{
  "hidden_act": "geglu",
  "rope_theta": 10000.0,
  "bias": "none",
  "optimizer": "soap_variant",
  "beta2": 0.99,
  "schedule": "wsd",
  "final_lr_fraction": 0.05,
  "doc_mask": true
}
Each number is 128 + 32 x the weight over its row's rms, rounded and kept within 0 to 255. Layers, rows and columns count from 0. The size above them is the row's rms in percent of the matrix's.

# layer 5 attention query, 64x64, rms 0.195, rows 0-31, columns 0-31
size [ 97 100  65  88  95 143  91  67  59  53 107  99 110  94  96  77  93  67  82  73  94  88 103  87  79  89  80  90  81  88  94  81]
[[137 150 108 127 165  85 121  83 119 115  47 121  76 174 163 119  81 124 133 107  49 127 119 132 153 158  74 123 116 142 175 132]
 [ 97 108 149 151  87 110 159  99 149 152 186 142 172 129  50 122 139 124 156 132 201 126 144 148  72  94 197 116 158 116  81 117]
 [135 186 139 135 198 159 126 179 121  99  70 129 142 109 183 114 144 139 131 129 122  95  96  92 142 156  60 115 146 125 190 133]
 [ 75 153 182 176 158 130 121 157 132 123 125 130 170 117  89 101 142 129 146 128 180  38 109  87  67 144 134 105 188 118 151  94]
 [165 179 111 117 174 170 102 173 133  92 106  93 122  98 158 134 136 128  94 134 150 205  94 118 162 148  65 154 124 140 186 148]
 [168 119  94  68 112 120 125 122 105 127 108 120  69 160 155 168  73  74 133 143  57 188 148 163 179 124 108 157  67 156 120 163]
 [ 85  62 101 126 148 166 175 102 131 171 142 130 146 206 183  81 171  98 153 129 171 152  91 141 131 138 110 135 129  91 147  95]
 [ 84  36 125 124 131 122  99  68 116 160 165 150 116 156 178 114 123 141 138  75 119 136 116 118 134 143 131 176 132  99  75 102]
 [150 131 114 122 148 132  84  92 148 115  94 114 133 200 136 147  90 120 150  51 117 167 123 145 128 106  73 143 115 122 156 194]
 [180 123  96 108 142 144 109 136  87 137 102 131  81 112 177 111 111 146 128 172  56 140 137 122 172 172 101 139 105 136 126 138]
 [ 65 107 152 157 110 113 137 121 143 148 174 145 180 125  47 100 137 120 164 129 178  82 143 127  55 105 189 108 174 115 100  94]
 [ 77  90 147 155  82 105 143 108 142 159 181 148 164 148  59 110 131 128 167 129 166  89 153 138  73 102 209 104 161 114  79 107]
 [ 50 127 167 166 141  92 137 124 124 141 149 141 169 130  62  99 128 116 153 143 193  62 126 122  54 127 179 109 170 132 125  72]
 [110  87 155  88  79 103 145  77 116 132 144 170 104  86  88 146  36  78 164  67 124 150 138 129  89 126 145 117 100  97  80 141]
 [168  85 147  97 108 184 109 155 109 193 117  80 132 138 163 114 151  73 149 119  99 145 160  88 122 148  88  89 121  59 164 159]
 [158 112 120 134 119 116 113 131  88 189 147  78 164 122 116 113 172  95 191 158 140 139 131 111 130 146 114 108 132  69 148 145]
 [135 173 135 154 170  96 142 139  99  97 121  97 114 179 106 107 157 133 133 132 187 123 185 138 132 156 131 165 141 136 140  81]
 [173 189 139 182 126 123 175 171 142 137  99 139 146 117 120 131 182 164 118 135 142 121  88 174 158 137 125  73 123  99 148 182]
 [168 192 135 122 124 105 148 204 127 117  90 155 107  73 138 151 133 155  78 209 110 132 147 155 136  94 173  80 124 167 119 173]
 [ 84  88 132 114 135 153 110 171 113 146 141 120 115 182 159  91  83  19 143 121  80  87 159 101 106 151 132 149 118 138 136  95]
 [148 114 118 136 126  65  84 103 108 131 177 169 111 127 106 117  63 189 125 161 101 149 143 161  97 108 205 123 135 112 100 157]
 [173 176 112 144 116  80 157 148 130 106 120 119 131  49 116 119 195 192 118 178 109 128  84 137 144 126 160 104 114 125 114 107]
 [133 179 156 112 176 128 150 209 102 124  94 138 108 157 155 131 121  60  96 159 157 114 215 133 129 131 131 138 138 161 145 124]
 [117  85  93 137 120 126 126  82 102 171 162  97 171 148 102  77 157 114 223 128 175 168 111 143 106 151 106 150 126  75 131 114]
 [114  74 100 119  63 149 106 111 123 172 141 100 155  66 117 106 141 116 211 107  79 147 101 117 101 141  98 139  92 105 100 144]
 [123 102 115 136 116 100 126 125 122 165 152 196 125 135 146  95  94 160 149 138 123 175 116 191  98 109 179 114 120 117  84 167]
 [112  72 111 125 146 154 158 113 145 147 124 105 126 178 208  92 228 160 105 141 170 157  91 121 159 141 122 133 146  90 130  77]
 [116  87 132 141 142 127 107  79  97 164 171  92 154 179 118 132 126  93 194  90 182 141 161 108 130 156  87 160 141  74 146 134]
 [145  94 135 128  77 125  65  90 113 139 153  95 135  28  90 153 104 153 162  75  63 116 129  89 119 139 104 138 102 105  97 150]
 [128 186 107 160 152 104 157 137 139  94 108 111 171  81  93 145 170 133 110 188 142  76  58 127 166 131 135 133 150 153 151  79]
 [ 82 110 114 113 100 172 138 132 157 134 116 118 144  84 143 161 157  86 141  99 103  92  75  79 148 131  83 143 121 152 119 114]
 [122 114 133  79  93 158 129  85 168 119 149 158 104 143 119 167  59 132 139  96  88 164 124 119 108  73 115  93  97 149 132 190]]
# layer 5 attention key, 64x64, rms 0.181, rows 0-31, columns 0-31
size [ 67 108  58  68  55 131  82  63 106  45 106  98 101 190  85  75  91  81  73  64  88  92  95  79  77  86  80  90  85  96  94  79]
[[181 155  67 120 193  91 141 109 109 155  98 104 134 129 197 132 157 126 161 187 104 154 133 138 171 111  96 129 116 136 149  94]
 [125 121 174 150  58 179 123 133 144 133 182 165 172 105  62  97 171 117 103  90 140 123 141 141  84  99 180 115 166  98  85 126]
 [ 88 130 138 135 224  97 150 153 122 115  61 111 127 122 177 120 111 103 137 146 153 106  87 126 133 158  84 113 130 137 178 111]
 [ 97 124 194 158 108 167 141 180 153 113 145 153 188 102  67 106 173 113 121 118 155  65 135 128  85 114 149 114 190 107 131 106]
 [111 121  99 137 205 114 107 167 137 138  90  98 116  91 182 133 164  94 112 181 160 194 100 129 116 135  85 147  96 133 167 108]
 [173  90  72  83  76 103 149  92 125 142 108 119  94 131 159 141 101  90 144 127  52 173 176 160 153 117 134 142  63 131  76 125]
 [ 91  52 102  89 141 167 143 137 113 162 129 120 146 174 148  93 161 129 154 150 162 128  99 157 120 150 116 121 133 103 105  68]
 [ 82  33 104  94  96 163  93  51 107 169 150  93 118 154 141 123 101 153 133  91 106 140 137  53 126 143 130 150 166 112  89  80]
 [107 138  94 118 200  71 119  70 129 117  97  76  90 132 162 111  89 161 167 136 108 138 112 116 127 145  82 107 121 124 139 154]
 [176 143  80 107 156 105 156 146 139 159 128 127 149 120 179 149 145  95 145 213 127 164 173 172 152 100 107 131  83 139 139  99]
 [114 129 181 158  61 166 114 149 145 113 167 155 172 103  41  95 160 119 109  94 124  95 150 135  83  90 180 120 181 115  88 126]
 [127 121 151 126  32 164 122 126 144 134 185 154 154 113  41 111 135 117 110 101  98 112 161 144 114  84 187 127 160 119  83 131]
 [105 126 151 135  83 140 138 133 140 115 161 143 169 135  44 107 160  92 108 130 133  96 155 174 109  62 172 132 146 114 109 112]
 [182 108 106  75  41 147 138 104 133 126 150 123 112 132 121 129 122  85 129 116  81 192 171 157 149 100 151 133  87 118  74 172]
 [220 111 148 125 125 176 142 165  94 194 133 119 138 141 157 142 128 119 117 116 131 167 147  87 129 145  88 117 116  59 180 176]
 [157 110 124 134 137 117 137 143  96 187 147 112 174 122 110 168 153 132 169 196 156 132 139 132 133 102 106 119 110  81 181 145]
 [119 144 145 136 176 110 122 142 112 101 153 111 118 194 154 126 136 108 105 153 153  84 193 103 106 194 130 153 125  96 149  76]
 [162 171 133 155 128 130 136 169 127 197  94 153 135  96 105 128 167 155 178 143 143  95  91 185 180 122 143 103 103 127 128 215]
 [166 180 132 156 147 129 162 158 147 150  93 174 101  65 163 134 114 152  64 177 114 140 131 186 133  67 155  91  93 148 135 158]
 [ 70  94 120  94 141 132 174 200 129  91 135 126 123 174 147 103  92  75 118 132  92  90 147 104 122 141 125 109 131 136 113  46]
 [114 123  97 132 131  84 107  64 102 111 162 143 110  95 149 100 111 180  98 160 116 120 171 153  86  63 158 120 115 123  90  89]
 [169 180 112 147 126 117 133 106 122 167 118 139 123  75 120 130 164 145 120 196 127 116  87 129 161 111 159 110  88 115 146 155]
 [108 130 151 131 177 170 176 201 143 136 113 153 104 173 194 127 100 102  74 110 109 120 187 132 121 163 133 113 136 138 135  83]
 [ 99  77 127 122 147 101  98 124  88 146 160  96 177 132  95 114 142  83 173 191 175 127 142 141  82 118 109 139 112  76 145 106]
 [129  95 136 122  98 126 100  89  93 174 137 115 145  60  92 100  98  36 151 136 108 148 102  83  93 115 101 118  98  87 130 150]
 [ 85  95 110 120 138 120 114 108 104 166 131 141 122  65 135  81  78 125  96 154 118 130 151 184  87  58 156  99 106 122  83 132]
 [155  74 100 108 139 178 132 109 117 169 129  88 115 199 170 134 172 185 103 167 185 146  93 102 146 158 124 140 118 106 148  95]
 [110  80 127  94 122 134 107 113  97 150 176  93 151 178 122 149 144 126 187 127 155 126 177 104 109 165  85 144 150  93 139 104]
 [157 135 139 136  65 111  84  67 102 139 144 109 130  64  79 152 102  96 158  92  91 148 135  52 128 118 110 145 139 105 143 173]
 [115 173 114 150 137 102 156 158 166  92  96 137 156 119  81 163 201 157 179 192 152  89  60 171 188  96 137 121 142 163 154 103]
 [ 87  98 128 111  88 161 146 121 171 153 109 121 148 103  95 153 139  99 166  98  96 138  46  84 171 142 109 121 147 172 124 137]
 [139 134 138  95 108 107 109  90 152 113 140 131 122  97 136  91  86  93  88  75 113 198 134 156  64 124 105 127 112 148  96 181]]
# layer 5 attention value, 64x64, rms 0.249, rows 0-14, columns 0-31
size [106 116  93 116  92 121  94  89 116  98 100 107 102  97 104]
[[160 152 140  92 161 105 141 161 137  89 107 127 137 174 122  55 161 144 137 131 110 101 152  84 112 129 136  89 128 208 153 104]
 [100 129  74 138 132 105 136 145 151 150 119 142  82  90 122 110 151 121 163 136 141 177 148  65 140 156 155 131 129  49 135 109]
 [129 141 115 112 116 120 188 122 129 139 128 131 125 107 123  87  82  80 131 151 101 100 136  15 160  93  97 192 101 119 161 108]
 [ 95  75 164 184  97 142 109  88 132 122 102 130 141  56 149 204 119  79 122  98 131 160  93 133 148  93 139  95 122 171 105  57]
 [124 116  98 170 136  64  59 171 121  83 101 131 169 128 138 118 174 146 115 123 136 175 129 109  99 100 151  25  91 140  68 106]
 [127 134  89  71 121 102 107 149  82 135 122 128  93 131 132 157 166 144 156 116 164 128 153 152 168 125 130 108 150  41 134 186]
 [131 123 146 115 168 121 216 165 163 135 127 133 159  96 166  96 162 150 132 151  96 126 103 104  75 126 104 250 142 139 181 115]
 [ 93  97  81 122 134 121 124 157 166 192 157 160  96 138 154 148 108 139 115 127 153 172 123 127 125 159 156 123 105  61 140 139]
 [133 143 168 111 128 127 125 145  86 116 132 122 125 110 128  90 123 111 177 114  96 132 138  95  98 122 132  86 107 207 161 113]
 [145 184 168 133 110 120 166 122  78 130 108  92  91  81 118 128 178 137 126  84 158 134 120  89 128 122 149 155 120 136 175 106]
 [180 111 140 140 144  87 103 184 169  69 132 148 128 128 117  46 166 164 136 123 146 114 137 100 137  93 130 151 131 134 106 124]
 [142 144 141  75 151 113 107 196 138 114 138 134 131  79  71 134 121 183 150 102 132 173  86 167 116 173 131  79 104 146 145  92]
 [139  73 172 152 102 115 101  79 151 114 168 186 161 153 106 120  70 181 152 188 112 182 139 142 166 131 127 120  87 130 213 159]
 [100 159 137 121 138 131 154 105 189 138 123 128  91 144 144 165 146 109 142 139 108  77 127 165 121 125  78  79 148 141 111 153]
 [133  92 135  91 156  74 114 105 142 105 122 148 156 141  89 171 122 124  78 115 107 158 141 129 177 114 160 106 137 165 147 141]]
# layer 5 attention output (transposed), 64x64, rms 0.213, rows 0-13, columns 0-31
size [106 119  99 123 109 130  84  96 132 113 112 105 100  96]
[[107 164 118 166  99 144 147 110 120 167  98 140 118 101 114 129 169 154 145 135 113  98  92 137 195 123 118 137 150 125 104 158]
 [137 153 169 114 117  73 139 132 124 108 164 102  78 183 128 101  97 116 129 142 112 112 125 149 140 147 171 138 126 149  98 130]
 [125 130 114 110 121 129 103  82 146  98 174 118  86 138 177 129 128 156 146 163 139 125  97 141 143 141 130  96 108 159 131 172]
 [119  86  98 130 123 202 151 159 141 188 210 130 112 172 148 100 130 152 135 100 172 141 106 125 164 155 132 106 131  27 152 152]
 [128  90  88 104 205 137 172 126  96 164  77 123 144 120 108 152 160 165 136  79 102 114 138 160 191 163 151 134 123  88 135  98]
 [123 141 139 136 136  76 114 166 117  94 110  58 130 164 130 107 132 110 124 161 113 108 200 152 109 133 131 154 114 151 134 120]
 [112 131  96 147  74 128  68 173 147  99 151 144 124 139  69 136  65 171 178 110 147 110 112 100 148 129 107 121 152 162 117  98]
 [113 170 190 107 106 130 122 155 107 117 147 167 133 159 122 156  46 116 116 100  82  59 134 139 156 128 138 123 101 120 129 176]
 [123 139 100 140 152 148  80  88 118 129 169 142 162 100 108 102 178 213 118  97 128 150 101 116 163 113 122 129 165 105 110 120]
 [107 131 126  96 133 158  46 135 124 154 196  62 142 155 150  91 124 119 133 197  85 141 155 101 109 161 121  89 170  81 140 153]
 [156 201 132 128 134 146 122 167  91 120 123  80 183 112 119 163 105  48 154 107 142 125 154  83 136 183  81 109 135  95 140 169]
 [153  89 157 173 141 158 100 128 167 100  90 131 120 120 158  90 150 151 127  48 140  94 137  81 151 155 162 169 149 121  69 109]
 [142 173 118 110  81 120 134 106 154 106 116  74 123 116 130 148 159 110  58  70 138 135  59  99 126 147 120 130 164 132  88 136]
 [155 137 157 174 133 130 155 108 108 126  53 166 113 135 118  59 146 143 159 102 182 129  81 164 162 148 111 146  97 181 157 108]]